Weights of a small GPT-style language model, trained from scratch on English Wikipedia.
Architecture: RMSNorm before each block, rotary positions, gated attention.
Each number is 500 + 40 x the weight over the matrix's rms, rounded and kept within 0 to 999. Layers, rows and columns count from 0. Numbers have three digits each.

# down: layer 8 MLP down (transposed), 768x160, rms 0.0801, rows 163-205, columns 0-159
# up: layer 8 MLP up, 768x160, rms 0.0977, rows 164-205, columns 0-159
down163:517481457532452477506526496496437487497475416487485480407489530470476541459537542601463483500433495558443467531475491476514498491512523503544477480474492478531525527417519450532525471545480496511448529555527509541527536551588519550455525468540483481488534474494408470540595453492486494507498551488501552535489514431500536488513469520499524454480484520484467535573512492447525509565467440497449497590506439508461527536553490556499445479460476489424470503466495468537440504511463548
up164:545368491493538408456468526429600501443541487453479487451521445555487537487502429475454516587559471490496535487434461467483500551474510516522526492492494566439479525581464473576516535496499475520579469474520523519525471598510529463460457478579528471541525449565516464489519467522496467474487500549520475511476496497573545456481427396494493448497479514573464496353485519486472545551427453455488403481517563455459390571581572555527509518532478470478553468501603479532539564569458508
down164:530446527530616553445567501504524494406426462527449501467494509512545432483532521501445514464488509485561489504533501468556446508493505484469581448476521441531558452537449557490531501464490512571485538476415428504482485563511511574442484479535529516583488487522477484417472436514532534552510483508497482517491487502522517473461504543473564470509601500518485504501396547638520510475445468478546539413518480544445464487491597542516477539550507477586520523532541626549508472458507514
up165:543507472518518464483492487583496515514493474422447516485416508485516448518511518520472480512520508491507514456533548514474445522495500472474548590504519525469538527457456529513500451525462545498532440523472514495531501507574622441561490430466502461496495494590579484428530458503564486498537557503531499407427479504534505516466503474501532478503534499462520544523485507490510509520480539546517513510457486525565545486498427552540466481498547438520491487506511495495570550523501467
down165:571486518420542526547513513410511485493537487434521414542507558513510448571508532454498373498544591510543529488524521475497565512539479486473484501519539491565478492539504533511544424479561470529470496477504562434489463485449461564558478466516464509525556522535497445455523454516464460523451487481460526530475495525477511470523521464455546495536537530443549455476482451479461535534485540514511459563484523507542464557446570493554504487541488517491465529458480505558507539506469480
up166:485514494556444504478478500478548494470482493513500544505484538475511516545475536477502531503528461511494498453535494442472469495472550447514479499510445437460454549479455489496462487512546469493456500463483507493554539523523523476531471456492551443497520544550480504468503556526477556502520520520436490438509502473497485487522496452496486542471422491559501469470476520553532550477526478446467525518479486493484559496581474472495557472498506473476586428445476557525495514444519482
down166:488467549473441512509468521448558493503490513497466485513566545516536548573514470496515468426491559554456517476478497479484524551464471477469513458478511543509491487445490482528572549443525474527481430461495556381484494455495494523553492517480565451477513549481476486471521462562491466529441472502470455526520463515464523513559503418503558467527488456504426465535442478547560561516496535476514489570455480548486471499442514477535532527513502517441499525515505522538399542485445488
up167:464438497469501531434419555486493476536507465527523500425502524546539485568490495487512495470482492487545483501471475574452438540518548508544514481519516450531470550458539493522443478490514493467497496444484485440465492530494582502514521501434506443425383551478514522477486522557434540542480509367600537458555524564505476448548492525497558475477594512474522543536543509457529442468530557573495454463460542410539431471476423410476534534452452531449616529520516445436468544403503516
down167:463544540424564418560513532588540466509512526502429522527539541483461423517513483444508553512532508477477503570458486451506516486481405459485495560523473503431494516469469541443515466502541533468571459557467550556557519494581480534510524511486510476448487576536465516535396542509502455489491484494494505414532562467481609555522454508584517534521464525584559516453474454487519400499534533491531526507443445413523494489548464435457419448518491525484515489530499452526486600492482491
up168:565470424471498539498558505488485476475420531435520534511495486489475491458536589522450468435516520478556542455558432445512474472509488531498519537472505480442492568434473545493566503535471537520507470435519507496462449563501542519401504527507514509492475451515484476527506468500557492514499475492419460455465466479423566470471515524456427533500482503457522506487492398543505472504504421473488497467515470522462490490491567566553519428480526516450495501504521497518445492476449436
down168:467438502460439484479479469479489525545525441490560458513511506524487446461444538544473536458473499572527495450481438548481428553457474481563479448493493539487448464433528464477526493486498539473495527450452501497470529584551578484501479536483587386524603437550505466543446445573514486490490520501509480498577534515511477514511547555535555482493485537444485504507472512497449502528539514537597484497503457482408532491513531539536517510472491513545492595495477522532503489546449483
up169:498435512519457457504539605520446437411479458528506564419540445501490578500534473480421536573469466469549579527494521530459565557473528566564535497564516436532553559475503516502428493469550556405526484510495516455517488538558519502495521481494493447530463490533500549466497544436520449540444554551559487527504412451532616504488555494463469503560499502488418515468468422478469466540513410480440445540485523558538498509506453505460509515476450502452503515497403500460464454518499519
down169:461495519585553520556467472521463518548536505522507475507474532475558565490530492509470442505592518559504504495569462475478553511466533563515592584505456436567449519506532500536447542532471538445485492567476507457534476445468451501535464533506487461479603460538492547494562558620507445508397532451460459537430437551479505430529488566541449526512552470438510486426544431453483526547459494490479509490501470525536474498421484525467533488480467495510495543526405491551515551541554582
up170:527515511505509546555401574515538554498517541526479552471479513489501557530566492457506462452465461427459511497507489551489474552520532484533504462445532516578572555481473432450508578416432498620509504479409483500496465481462524509511572512561499554573433558517544535505484543408556487502557437551489518573498468460443422519588608492425513558528463395461532437446548521515558561500437547516491576486578477459506484594565555508518575442459481504445504483549471428566506476446551577
down170:583496516435458545478568504576463485436423518530527535441444490530508490434504516563473441504446467466491421490549538482542474542512457470481451508502585449453470435497424433493510517532477533545489595422436485489409427585491456492506493474570519516512621444566560466468479510551521539492497470516519418499467524573574513473500525489472417473455528456485548447494544518528426497405555437446465600404490470549474547601464525499412528445489596498527551497497473499563481514495504480
up171:502523533458457547501497507525504499531597597572539505539505533490446592511499512567492444498457456496525475474499516408580553487462550424494544504438521506609506538543542507476454540469463511616505420489595512458496451547508517533470532564504499444412511555515531471510492537480461488482496530526530558520468443499435554410504529561530506506505504492493461551506587543554493502489510605494487563508576441514590475474467542563535491558538526457493461525499388448475495494462579489
down171:534455490532420567447560522504510393481432483444534494569549588439486475390509486509455529421558434492495448462513487550496502452543520494513457516456536489523531433558481465482550441549446474549477545527509553523489444490583520509506513475446441509551587528561512554418473475583561486596525480507526592535480521445567513493391515472488515587579534459523417495536517542477470513469487514513498510574424565524484481530523533502519501493481512481510485440549543535546520551473456507
up172:502495499475468541471560520557490517510430495499457540502481485419491514541451509548506455511491504493415498511454468520512527538482526476455547484502493520491549540484477542491496523567519512479473530482514485547481490526564549504470493425530476502489531504529461514453481470551531559504506500511498539529435523566489481493485504570494542481455476521481468480485524500445510434536473472584505489489476518535520520487486519433517438541581592487490571471477510458500471474522533562
down172:514481517414502477516455506431467472475512495469524498478583475504511572569522472473504459512463545499500570502487526524512577526492451477516545480543520487480496437536525540490519498433511473532489437496529506440498491492478514582505509534452490516528496484449453538510445440550535417470511507480421516574515446569462534437490539468484537507499497503455429440508479486442490523482518524471483528529473506510547472495440546458508518543495520479535471568455523513597476513528503452
up173:441415562527531418478579448521479526471480507530470562500488493494531453528492465549419516462564446475476527504539560495440541546555520586472532505491517554500527536434424499593549478482456455579527465440510515472470511481518451465540458461542477516561549492541497509566479495486509482524489404530563512505509475461549481493451436496533475538546477438440495474401516533497470477532488501457516513447547418565389511468581521492428526535461489448492533576594588514421508464485491555
down173:448512522493527494493526469537482487473442482467478494457469496465536510563490398485452493507494451586519545515498492486503455451504583547541500433469544452403556525612496467505465518528485472529464518460504503599539509458493545465452514477473505535519481562530447515490503489490510416567542524511487556489495489491480551457598446416480524427499523536565473461431437523412532425547478462479599485427463495524470445501513524479482442455489529454482417454448559499523512534533488444
up174:499550499542509500494505499506469484459585441590491453506521464557483499478437534520457499501496451480466535504463505477437526442451508471500438504529488538573533524566400502489489464469504471524571588497543439536525523513595476534515437455495480441517517507491503446497444570479599511496513500529480444505550461468520566477510492537502497545513543609442556496538525554450574537546497442534478523500462483462503492485504494444530513529525502515423488532469469548501573558556444484
down174:471446522480491497455451456430458560578455509466567516442448503558550495464511571558465523514445516632428444550546434526551462488501405411504511460574507528495534504453501475484526558557511517524483436497548470502477513476505509530523512503520514498505454508437521482497525497514458571487584504451487489500443506494521501499538551481485484536473498552526520553492514449542398508469502522467516587571496486479455558544564491524471467500445512507450435485523531498458501523500527514
up175:453520545544557567439465562485523483532498438500427537449530462464484536460485547501534512535513521492503484578518436440503541416490526471575432522510544493469524500494476493491434442527429479466489453490513480514471528509494532438521533509450497436458547543541536460543487495497475516510474470445492509491514472554535533528459548508522493450469451550476522498497534551466517516487479511491476569479500490510511555520522505519446438499533522502512472399535550563476506437503548559
down175:500497570452517522485427495441509470531520484458515503513568455503442565582518510453520501472511600540496527502432454512478667504537475460511490433502524480490521464497475568553514501451487452524474458490469511465487477508483488459525468480506533502482514517498514483530481499550437468539444476444465500520528494543511564497509546478514517472472558541448529480478485513444472588512551527486490463523551490549577459547379514453438463525506442514503487559480494520531482438553465452
up176:401496439523471486499507467550469451475472530466519463560526419499477523495456478546446556461520535495463508463480514485507492490478496432479504534534504525512467567543467575481483510446502491414531422457541486522515436420492406524578554529479545554567520443544460520483459567509517455467437497452537507569509491491518469480507492488568603429496511512459360472529502572506529536507500479469478520542514496406548483446467452437466572531479492537492457463484611462522549513479544438
down176:461463465557421480508482490492522487489502464560484491482434479460408487495488516489486569479445571462557463520444518464487515520450627414554494522509506454482519528479559484477438494471489555441480508524545581441424459448508478545497498542458513465548563478470522509512470465493455489506514526504588488496529544506445473472472500530414481556554495492445446487526557506523521503512491519389524481512488600426645455465541497548525452465468522514436520509470546499472448518550539507
up177:452520519516517593512507462477559580490462534553558479482497490524491423597503520577478481493509497465493498530513479464583568479465462497496480497477501472511464497468454472562489519511442559554474483517492496496444569552487503519545532467483481449464430474486571467487465484517504456555536508489522499498474451437460464555435498553509508437462453453483501470539591504493577479495491520475473509465509501464532521511518510461503503443503463507491437497479519520539539475465510485
down177:499463495527460533444493452476480531500508500500532440537540510552483513480514531536493595520518520445618480482520477531470570498456541523491491532477447481520472512589478494499464477497481527529460449518481485572506480461498533474439495502482461477481496478547478516491529467511508561465407389497441518483473490554454457601527523484509470511536514515541409532447451462497543495552503490519466492543534509513537522460419465491466527535455486498462485560514517515458495378594596478
up178:490456466516486505496543519473528487448488505500443470522436527503439475519498527491517529482527523502517461491567420482546494523461493524550506492460501472529487519470477534527417528549488537516540508487465471508526499489505540496470372429457482554521531468519528527457526527520494525504562531518546609507463503510493502485477536481515393465468423454569491505465494524486478467441396499505518518521500486522499508507530496458499471531515546519450539496456456521447433501479535515
down178:520464525413495465557479510447532492495489496466453424493576490462527513606579511429493464535434580518495540467482448516512574539546476502481478532484499509487463487497522523576523502487479490529502453457434490433478501500450440549526445472470518588485517452457446529507525471521477479488471481514468546570563461555430503485529554411503513445497492459497485399435489458497502511516492546490504479526465566516535467545444516378474552520485490538535479485469485532577443537515469464
up179:522540495458453570522445592521567445452462525488491517528496532499486532542460490512503471460493551476556476522509466504455535528484450552575507461449487500493473536558551496434427540424491529484458505475518478488524476477483509444538493419520482481546557500479502571518503583511489533518518531484433512527451456440477492494551482513537496481488460511506539513487519462443498492496534504506472536546520431533489541517502528537515528504517471432489492494499473461484481519470592523
down179:531528408491567537516480550521555485430466522484531500552494541499480500518569487541540490566491480447421516456518553507462512483475516473504474451452525521473461461503442521536509537498496518515490484485523490460406480447498470520534486477432502538536519472475494525437543518570472487534510512520478558420520481537518508484426459514505537453507457476518448500507542555498484498555442464526421515527499593535442413509495541531505545496470489492511513468461505430495481474493490484
up180:442544543484518485528536534578528422536450554446460477521466517464465485575529528496527458570455479493551474451422611530519533503532465533524488537535442531427532397509586588497474514469476534505514501491365530451485477482479464484476432502464584506463408512465468488520488488482559542477468423551518506508492464461485495536528500490511569534458490560530469433483497503502437501512452478493480484451530475509500516494506493468476482482569424517443573528562454538512510552562490440
down180:486498493455507446453497477499531506535447500475551506515523580493473488546440540504446496533465435450525464411521560504531476506500474520498480529513456471477579499484520563529497449546475438499529501436541545459552439493612392520514427522408561385480437458525522459476628522448495495478508514511588502464475494444430477427505500458402554495522488571449436512488552526446431498509447485506462525468531545460494456502525453484460483499505464482516472454498437502539472519437499525
up181:480500539482497592538496496540510475484485408433561545612412459557429498470456434433551422531420540492566523449559499500427528625532515519532501530419491570573465469532478492530546481457463438467423533452497545474482500492538494445398521510538474396495489510466586422551365426460400586460513520568554518525558491506554588508523479488459486451452476530512499447509516534435511523496422452521468452521483457505513471512521477488538485482647593512594443495473452429562538521480522543
down181:432507532430524562503505493468495478550483404471544491566442472515497420447460434453529432470450502534489452480485514463478498502503425551479511521501517537555547465560489435453511516447559407422459568501493549488394548544485571429447499514459484468384507450536531572540433528442466468458628581562563484502560509502610549487545493462448563461491520563534476465414564519477513484555461408491561492484493502447420487469514455465497555468519665501570489512541446478504556539387493557
up182:525438480510428416491505474525445425458483445483528538431538527507480539476477494481505465565533448488488531493496488425532483530424521530565530512481510453471516566443487533494562469491489531509552515488529506476525483607517464493508544517491450524466507518548491478519531526544572489469497491499476460511532515501490491588505556575499575513598448486456483513463507359505501460579491526520501438515495471560536495539508542493502529505508517492457478492485482540464436520448510507
down182:477463548509499553505506472513466492543600546544521503498458486493450520574529583563439492540544483524549462512544462534481460498488528440454535482497477493472525515510605515471518512508461569511505489513541468551469491475421508451579385541591530509518458462521551553515537579599509517472485484477453391530501521486477493434448442502457454558434483468518421496504478504482491487503527491539419540501464488540537532459539503490480531470487470495513518465545516517495529518503538416
up183:451478482470476491504540489495515469503476505560458540537438530452524528485463502433470479544587532501464469434533610519529528510563493463473517511479532497489483476531502533510511491453483458534545401459451486524494511464464510490492449538486491489578514451487500461567508493503582523424435574545489500526521528451552569435528575473548456545551581454516447413455607535491533480557528435461482476535522522514525529569371508458447483453518441540469540553492511525426471493521511441
down183:513475508451512451436505481484515494523486519497453556548481568495464445465470565459508457475502441571501494556554577519563513541512495437465515443407536483478553410509509514447521431551388469534516462546543492473559467486538452528497504477539435473454456493556538556491507471472479515541534577520579501565518499483542495450514513428496515514514476483493427498490510451468495437538467483444524557517531558494470548522500479536437517574520496572520522523505548513469524437476514580
up184:485468539504503541498490465489524535578479513513459514518547503444415500483515484503493523481480469464454523493458491528497501545471505551437508446506411496463523495525504484508470518550500504461434550474488508471471496544535501491521509461482486546522499481495501490544489505521498511489507475541531517521458508505492488486430572538497475511518488527573512487489518496451511473487541438516480505539518456517511493468502482436537500514517507527494494529521534489507509512500532489
down184:465529482510500470506506491453477500479549545473503463481543505567549512539485477536509384426493547502505499521459487505472591520537465457517515519496505511481482483486486546492500490509516452582475542476530498517490473518567500528556483521454484465473459503469496528582520472522522500488476525560519430535487479499453542490455523484501499482483470476439485498473488490463528527489523503521484546516475528519504477565555527460482499464474486499459539492482509520509496511482460413
up185:480472518507518549505477476577498464577579464512584409605449488516458521498452472535540538572590485479492441449538536540479491491526493419486522467506523590513514491424514490469526506460534503577408481548548535445473548500441553472508544536475530535582505541516431513544514510512462488404460480490495512567573455486466483517497499480509517488486481478586477483442530573523470475592473507491496371488488443622465532468454489457481509483494487555582528447428488474556490519516491518
down185:500461446455504497487497491509564445490491414491494462564482443471543486442440485404542518557522494512439432469430536528488444526491630398451508512554474562518476432460453483526477503502521483502451542470465481494482450536505566536504576481472482553601506531536468516521563573466630523513472515519542501479469498420454534460571542512512436481496436503534488473538530582433530477503483468478509492530566498545499568541515501536428535454529551480535474514497488490532505554495391482
up186:510504507433553517499511465426502536537476509557596461517514489485558566544537446488528429514432510498516551533433506553430497550534483519503477437477519539431507498509515449520429504494528566571433470508494506550538474505478541471509392461500478534514536451544439486553465479539472530459509543417517551552528462463523395517467542492485515490576527452451430480482487417551485515562524512487476523456547488505510519448442443487579483384378514532450490494553558524580493450532574495
down186:504492451514574493526492542497543518454550532546472465551496560525530500523490507597474528503421477501458495479599472432539549531447544533476541547554453439561591508582502528521470492490507436495509532511533538452490496567469501505523549543604422472501525567435504452481559453500570478463478499507455512497444534444508532498446499547478563452491521537504464491526548539455536465520500503454529529571490440486508514566558595493447460569558491434501551508525531472528481512481405489
up187:507501502499499528539508470550475508477469522552466502537503505516548552507525460469512438556492521498488494542451493426527510567533492544451530530478532445464407457497505467525474472469500517458539471463520500489478485548433484516537534424530488499448592503475532465531504440466558512531461441575536473566490539516469499482517549472521453507558511450475493498536557503510485494451527515434491511550553538510520493463459534511451456461441501498517473464502417455542502531543529534
down187:463513564464462512455451518496505537584506473503460512500449527473494513489505543551526542547476494543541436463439438480549475555441451569460497482494509516483516477525521461449471552498473496533537503440554426548539520554407519487495510504479502488443509553530557566493435458450530499470527494498555514468451493484501506499524535518440571511461484481574512491545484501514511456485451573429552499499519445520484456461530512479475416556534512490513458515496533464507484514546498470
up188:456479478556492398511535551551491503492510515477513458484547455506445479556514426494530508440498523463487461475510461436479385495516381556425473527449449612393386495556500491540416511499431450428497552458439618486566552532563502477480410511508499621436536447538457476466508558541456502543515546467445445526498513520461493406412458556478408537494502570380532467568504520435460435510436568534508464441427534559478503398477478500538530505503492539428517431548514601486524474500502513
down188:474496431555490497549549475541612492530491510536527552430567442531438495487486440542452492477462486540529491559561500485454571450498532519504500497436542538537445527539481479498509468516502417517529582504501549506517550526430494495515500479468515532534485421574590469493561553448507507550519480471485477432479502526502454464422460454471452584569508467453507437440547523373537489448491518467554594432485439487480483497535491472521448438459515562457494378455560572517413459541487602
up189:534511455534461363464492526506515432581520461408486449451523514487543449538488439577537532453455514472454531507508476461462529417473460524538471501520496488407551637563505469474521514533458516548501538593458507492520471424493444575519515487456481541489506494530488538449408450374535509498493425617530462524523497566542567462504448540483530411579538501489480486484446527494557561560469505505491532475490491433418493492484503505453520515499476521556503448553524486522547520517486589
down189:520457467483467490476537502466440487525494549481519530462468538483577465488460533550526520487461510526452517463381505470544457418491502504495464454603494507571521471513490513388539538545461515603517512580521504465526508423412552503508507362371532540511464569525490552440416515467526557461526522548514538554430509510476452427494490515522490477461497487576446551451494514518457501526480547538497488491467508498477425442495573494467504464442471509563425429597444503502516481522508487
up190:562493382485464444554489472517466509517537566550483497521442523436502496486500540529504519512545551486560506493422444471457497451437539522473526521481454553432536497507448493514524518488507577541566514518466530556522510513509509511500464492464502603549468501511533479519467489414479537507437512539480575481550543486468488498500508570486498465526553455516512454508530463455492507445476460497517468529494562532475518493533582495521529491567574527490595515474475479420510458570498541
down190:513511474440453437534501505508555517534531509515487498469543535466444537556484547518595450469449498533555599508522508533481546535495472497584489458511511487513506471523495481470545512478455551482498449524527522552507456528480508496574450488566502472557506473491478532415492478449562462412457490500593426530536516511554460550512470487488489498515480442446505468550483496498529488547567529448418497439500518489528484470511582426495466508486472521518475502446531491461494413442527494
up191:491422489461456489510539535487525479473491529522451524501485447515535529521483470501511537466504440487489532494544494515483530484478562516467505525517479516458529552469492519483440424514503514517471472484499492522526538519509545525486479472558488501456510520528482511510479558494477488467488485458489544500546473500549499480551538496501468558508507487565506455500485475486427483471584481515510516517481460523469530517489528516486489475526490474530493520506462449473549515507479505
down191:492529502463474527559441473468492536498513587496497514495500500551503516527491526465500429486522529502470492486481488514436520468485451406458519449527452502510512557567469540489486507491494458527448451499520521459474534511570520525494464506532490464507492484516484445488518484481462563501451491506463490514502475525485491474561569493488483466512512458495534398479483480488448477480570519548485520585434440502488435491465516472463499469541498499499488470445500540482520548510446577
up192:527524484446528490552500497513515488457522500451511566445509471532504581531474536466505506523530527514573547427524490505441509486563422406473503491512532518451450546558509508537491579492499547567482477504534537492509521440471442526494536496475515524520534462452467513533540503501436457467465499433454546560502519487461510489482495488561519502504486404543472433466534505490473530531539534511493468480473542539521490499489514481503520518460508460510501545502514543539470485392483527
down192:503497534467449541403490495486469531504481527480488586522496545491476525444499525514549481479537418498561478480485497513536438557570518488460550498543504537492497543519561499473486541483439530542548503489504522443493501472515485573491553507449492512430518463495518481475536476483497511427511518466479556494477496477472546472486472483530451527415371486545445533547552549472496497510572487540519535514562511552544545585562476545488475534494545550507521517511534552556489496475473527
up193:531454559446491442490475480501542555539553469510494461477518455520487521512500432596494530483449502485638529555453499536440538513501574485515465513500495499535485518470526464460527448538476477579521435541456524494527480498520598501470461535463490491565461568537516468466465500535514509575483471481566497473429497518438476534531505490475509486498532528528467445532518442487471487530456523476445533523535485524506546448529568509528517498522530469517537474428505496556549497541543499
down193:485475545457528508468499474493482521545447418479403501586473499503505457511553557509455482514481471506457483456452514478462544435516493511493492470524590535540504532495518485503519496521412527503414500578453516496508495503493536449486477490571514496508450516553489473510482486465479533523497580495509533445445486496484418504531512535611476502554518413543538489517511480520475512487479490500499528458559546476430459516579534483499527528509511516543513522553461579535517512520564470
up194:442446429426496441504536424523512525529459453467441561614467475492504536459556461433612486458448535477480452496502534464517412562474464459441487558430455514502499525576519487455419601569515469474452474493461508487540537461514440459457476552503512573556502480502455431550514507560470486505479476549450443505552440447470589538446482482468496492443468551491621464572537510539527465481478514471431496505507508485464563443484447518456476483453481477467415575575499545588452468569454436
down194:474533464491527465481502491497546539494488562555467484502446452538496485487518479513513494549475498483527430489485480455531459640496590439445523522530468506555497524535457502506521531528526547421592583516474567502485522505499496489479536499452421537506588545546546448469444554541566541512442550494390510518468459490546543451521572485400416592527538459410479511478481486465470440487498540498386465495477527542487533494441456565527482492510472498450520550540473578438508457522489472
up195:503467488527453482512511515491504480486504490536512515513551514536524531560505463472542458489511547504526520555447476509526471556453505475481450542409521551531474525536495578461511547457472532477567482560468533394569450554526536562589521539499496479458526517494552488535465483483504514516509498522484509524467427533487456513497514560553534452482549552445457445473537514557453490449488545505466544512510576549445411464441417472570525529472543535476535498455580491550485502573477467
down195:470464497468442489543514476541492496540509460518528515476496466527513538446430404496536536593548495534398492556479506478555453478425586536491465515485517508454525521479439517445467522587534473563555408536528535468500492482438560482473491462472509557500534472541502491504504522473515481474501482562485551417525467443541494446479490543503531499558518541500528441489476442537451503418503527528495551496430453466476483405490419471494592497436510491393543559435518476519475539487515497
up196:536571520521419549535526501497570490535530495466530495461567558409593514519488532460451492429392503457464486520507525541423464513457472475491481499543521458539482545611534519410592566520496531546373440472439502523545526408503555438476456490499435495562457506519526529551602459494487438479445582448449509495519484503460517489509473480482430497504510489508514469539522524504440512481504509466480549461522535583456477494498540548508474363501563505513454466490461489464461490587574510
down196:499499457472480485523572566467511434427478487506605488536535463421466470607423480488515466486575477484526533587487536471528429434454485461479510521466521517384569474507481474495541521527568443599481569477507533634486509524461583556499467519444545483466446539455486539411491494491505478479515517519528546410520551504559530487482477470437549481524466512476477515570454536437569458396535532488513458524515572439500516496480523469490404452483505520566569468493508513492470521531501462
up197:474457545478510467473500533437497422535489467499543525508564531397479523512542474532453468532502439488538485586460523538513452537451485389451592445421482523468453465464559443481525523528475482514512475497454480503523538460528518508523407453493546484531521564550505589510619536418518507530552576448517536511536495500601512490524467501466515572492428473564466460516553579476534559509482450488467454556467480491478509478475485517384519485496595434434488510449550554491509491493506488
down197:491499558482553381522518491526420511494461535534560509473480482461510489531572578482536548511519485587480521537512447546503407488534578539453452470500526506536510500514452438562529494554504532568492506451512412482540474570477449557534530452576504499506559500558573477457492482498486539488457508541472523548519411490496503507561450456459503477526466497574646508543530546466500474493526524479561516562492527472489489477510559458471445535498427474500493374490511527507504529480487504
up198:498492575501477585471467488443506495601502447463457532461474501436553459514530512485505482508556472487505506511468495524518528448470560435542517494468496495495465520505462533524452496444524543463533467486481513482549457554494536499478488494539452456434511517527537416511478494491605515492531468499446509478551524541507506460503494471477563471457507495491548442479530495500517442518484517511446508483485480493524480540504505550534461444560474461522548446456536388572562531450542518
down198:539521547456544557527475499459494499483514535467471580532554517500487501536519493444467434456454529536573508543431470493549468523460505520442486509470507499568533420511494485489472439513499493478462524541506524476441469510465476527548519541474468492459468444538465473470457526538459541536502528390507478512496523430535546495434459453544518508453483518489458428539494485531467507531459496537510550445442488436430520569487499505452574485569487455476518528469480436459508519515536501
up199:504514552481541493448518534497498497538546526592499461470548495523502509491452584549487462505508502485467547487475535489436562514519428480550508497499544496517540511539502511491531489436494514448517472457514504504534605531493536532512407463511592514541530448515464517448546575447554473521476471571511537588494504491422536421523534537502543590436471564494497476568530602494548489459561459583488519516477551511504519468493449470490526410424504549516506492542500553547506470452498462
down199:429486547506438512408433487515444537591503450508438396470515507519420478547498486491456499534464484596490464528528490515473503600476475432448500509494463547488548561541550465473532520447559481489545527488541470595535522505475442479477478577523493514522505496496532482480490523444476514448558500507500452476503515459518445511512494524519396490483512495500504522518403534512465485473476556526479510564469539471534628486570470508522460482492530450489507554489502484469509486546532488
up200:528533501475508465382443581579557529469570566540492482496512481514509497570509432501507491484487395447505521482475504562515513502500561495523533498589470473537490557502488427452441510457455470601520353478578511516477537597448501494550489530465479427542446475515497486417478446463513483463538551433575462438491545501478467479547458527510529467480516476552574558378471514492507434533520564477497516457479491435591540501387498481555453546505529597558504566492436503454573449416460513
down200:512563485502521483585493538607576444449515502481479467511532497453485498479463495510541583450519477506526443539527484516515533480421513538489470440499372493575507522518503470552492504501440506490520574611434485539491487525412464508446495513493465475480522553536543467446418449540495479562506456531539537475540510444491521471497551516519526477468538520588526512446510481517523452480425467601557502551521532578511492483553580461518450425456485530520548516580509523518550598475370450
up201:546523454529548546536499558524465432419458518555480526462466548480481457480517531515481446556504466478525487485457508486427525543473486464494434496437461555478488548453470540498504489449474502471532532527460536466495539497522532515476502487497534484522520523534528471540495536485539512459537487520529558486538483507440542533466586572510542570438557519526546449553517468525525531530527432551499515497503485510520502514468537541478499454472453535501537562474445581550498553437512492
down201:434458505460451437517476399477481541563499467505449450500510540553463475473486470475463488529495473536562462522453474520467514460516537428486467513510422480417470529518470510544502433500506466516505523510445490483464463536434482522508529505487486446507532526468493446470503513492511522481524436544537535463553487517494471463508551488429497501461500551501555508535506437480477519516465492482534446506497500538456539542533576536509544466469560501485553569557521539530489509427469539
up202:533530459539476448471489483518549515476461525515473450576456543499540518448510449490510454500604477467469530441461448447568461616509488428467473502480404524485484498520482491485568472503529566530535469511452528500468580559458503474512467552452513541450482445512476615475517519563528527389471570515499420476498448528502508544461522498537494477472465553456455477454517494471496480497554526460503479423481497494425486546511536455514550491548519477506582469580493503516530549527528537
down202:499428480523415469421427493565561521511494465544565403526405519488608497557468497517475518555545470564493533552500438484534466565488545545502503507462479549486499486474516506510533461560478548450534583510382542493449552502548441515569546588503491474553548491488546521473501501432519492502520596482522473489458510523469536517508569544529464425500471427542550540529515535501497487515469429458548428510460457506462502536520463526547452494505500489521509461494514505464512530486452514
up203:545417498449514469525520550442500408517473472397513518478505503500452532454451502530476542456554546500439489436513529561453501557505418599521520476460542536514530503516514492446402553525493587504437510485478528415451555496494528515557480509503580525491448520507521563477501595543473483535509417422482610526453479562459488501509438492444543564568428514483507456416492522451541532492521597421481521445546447481541539503540559484512491477451536455462496463484491426503443450443473492
down203:528497476506496517514538487535442483489504516462458559566482539444520461407439572497512503538494504540462504471550436525548500555562489482436454452502475506479553501589513553459496433549522464442526465483501546506525457491535448537523556488507481488468402485435444412532424487530549529499471462522474548535501555552497482538487504589576543539528390507460459527556520507511491543573508482409564478550452478479466557468480478534517491564423572491477597505480499495504489472443416482
up204:539502481473503507503570609497497435446451523525499441557519547484562542487553499424500421513499537502507502509491526506568533589534469550544496528471497492551482519495549495442510482542535546440532506405582532488423519567444519469493400496484487511529414443509491532496502512491611481470374484563457482517456436520449553526509477477512541516430469554537521472487456530494452514499477502513519523485495547544502489488553513507521483466492449511497534500526515543551518448506509579
down204:435472568518420534423469433459470584599504492487449469483502599550483509485484534509493486504501510572457459572485481495530422526489509523466498488505513540496538505460515439500483427567546523491509440481531549596518522550498511412474474508512469462558483493523520506477471506428481540469486510510475508511470494452411424559581441487517494517450437527562524487515469516425465563519459541578540505514508524462448544495494433535487494535498474479472503524509477512509515486542472518
up205:469382592448425507381513374416457678641515426477469506510492477531501529509490565510513522496552475526519456513548530501483507379483560568503500548489475517505494527485525492513506452496526504421461514507486507495440512477524512536500528525500530472510504493475488457556495513540519515531454499470522514534495497452465482519516491527446501485530531459522490472513550487486525483522485495488520470526453495558492474488472434522499472509493466495514494487491503548521483505493535546
down205:578589405610581469584516622570513394366448499535483517497468476528473507504497534457475521459479499418538488435526504512489495537518496469467484490502499496479499470509499507500488511551519455557481469476501457508496529555459519528500502443547484519499481514491533529489513469509577512478493503500489526510515462509484515496495527445503576519545480534482493518535466526492504553462567503477515521494520495501469488514533499499463520489526515520483498503524504522515484486506493465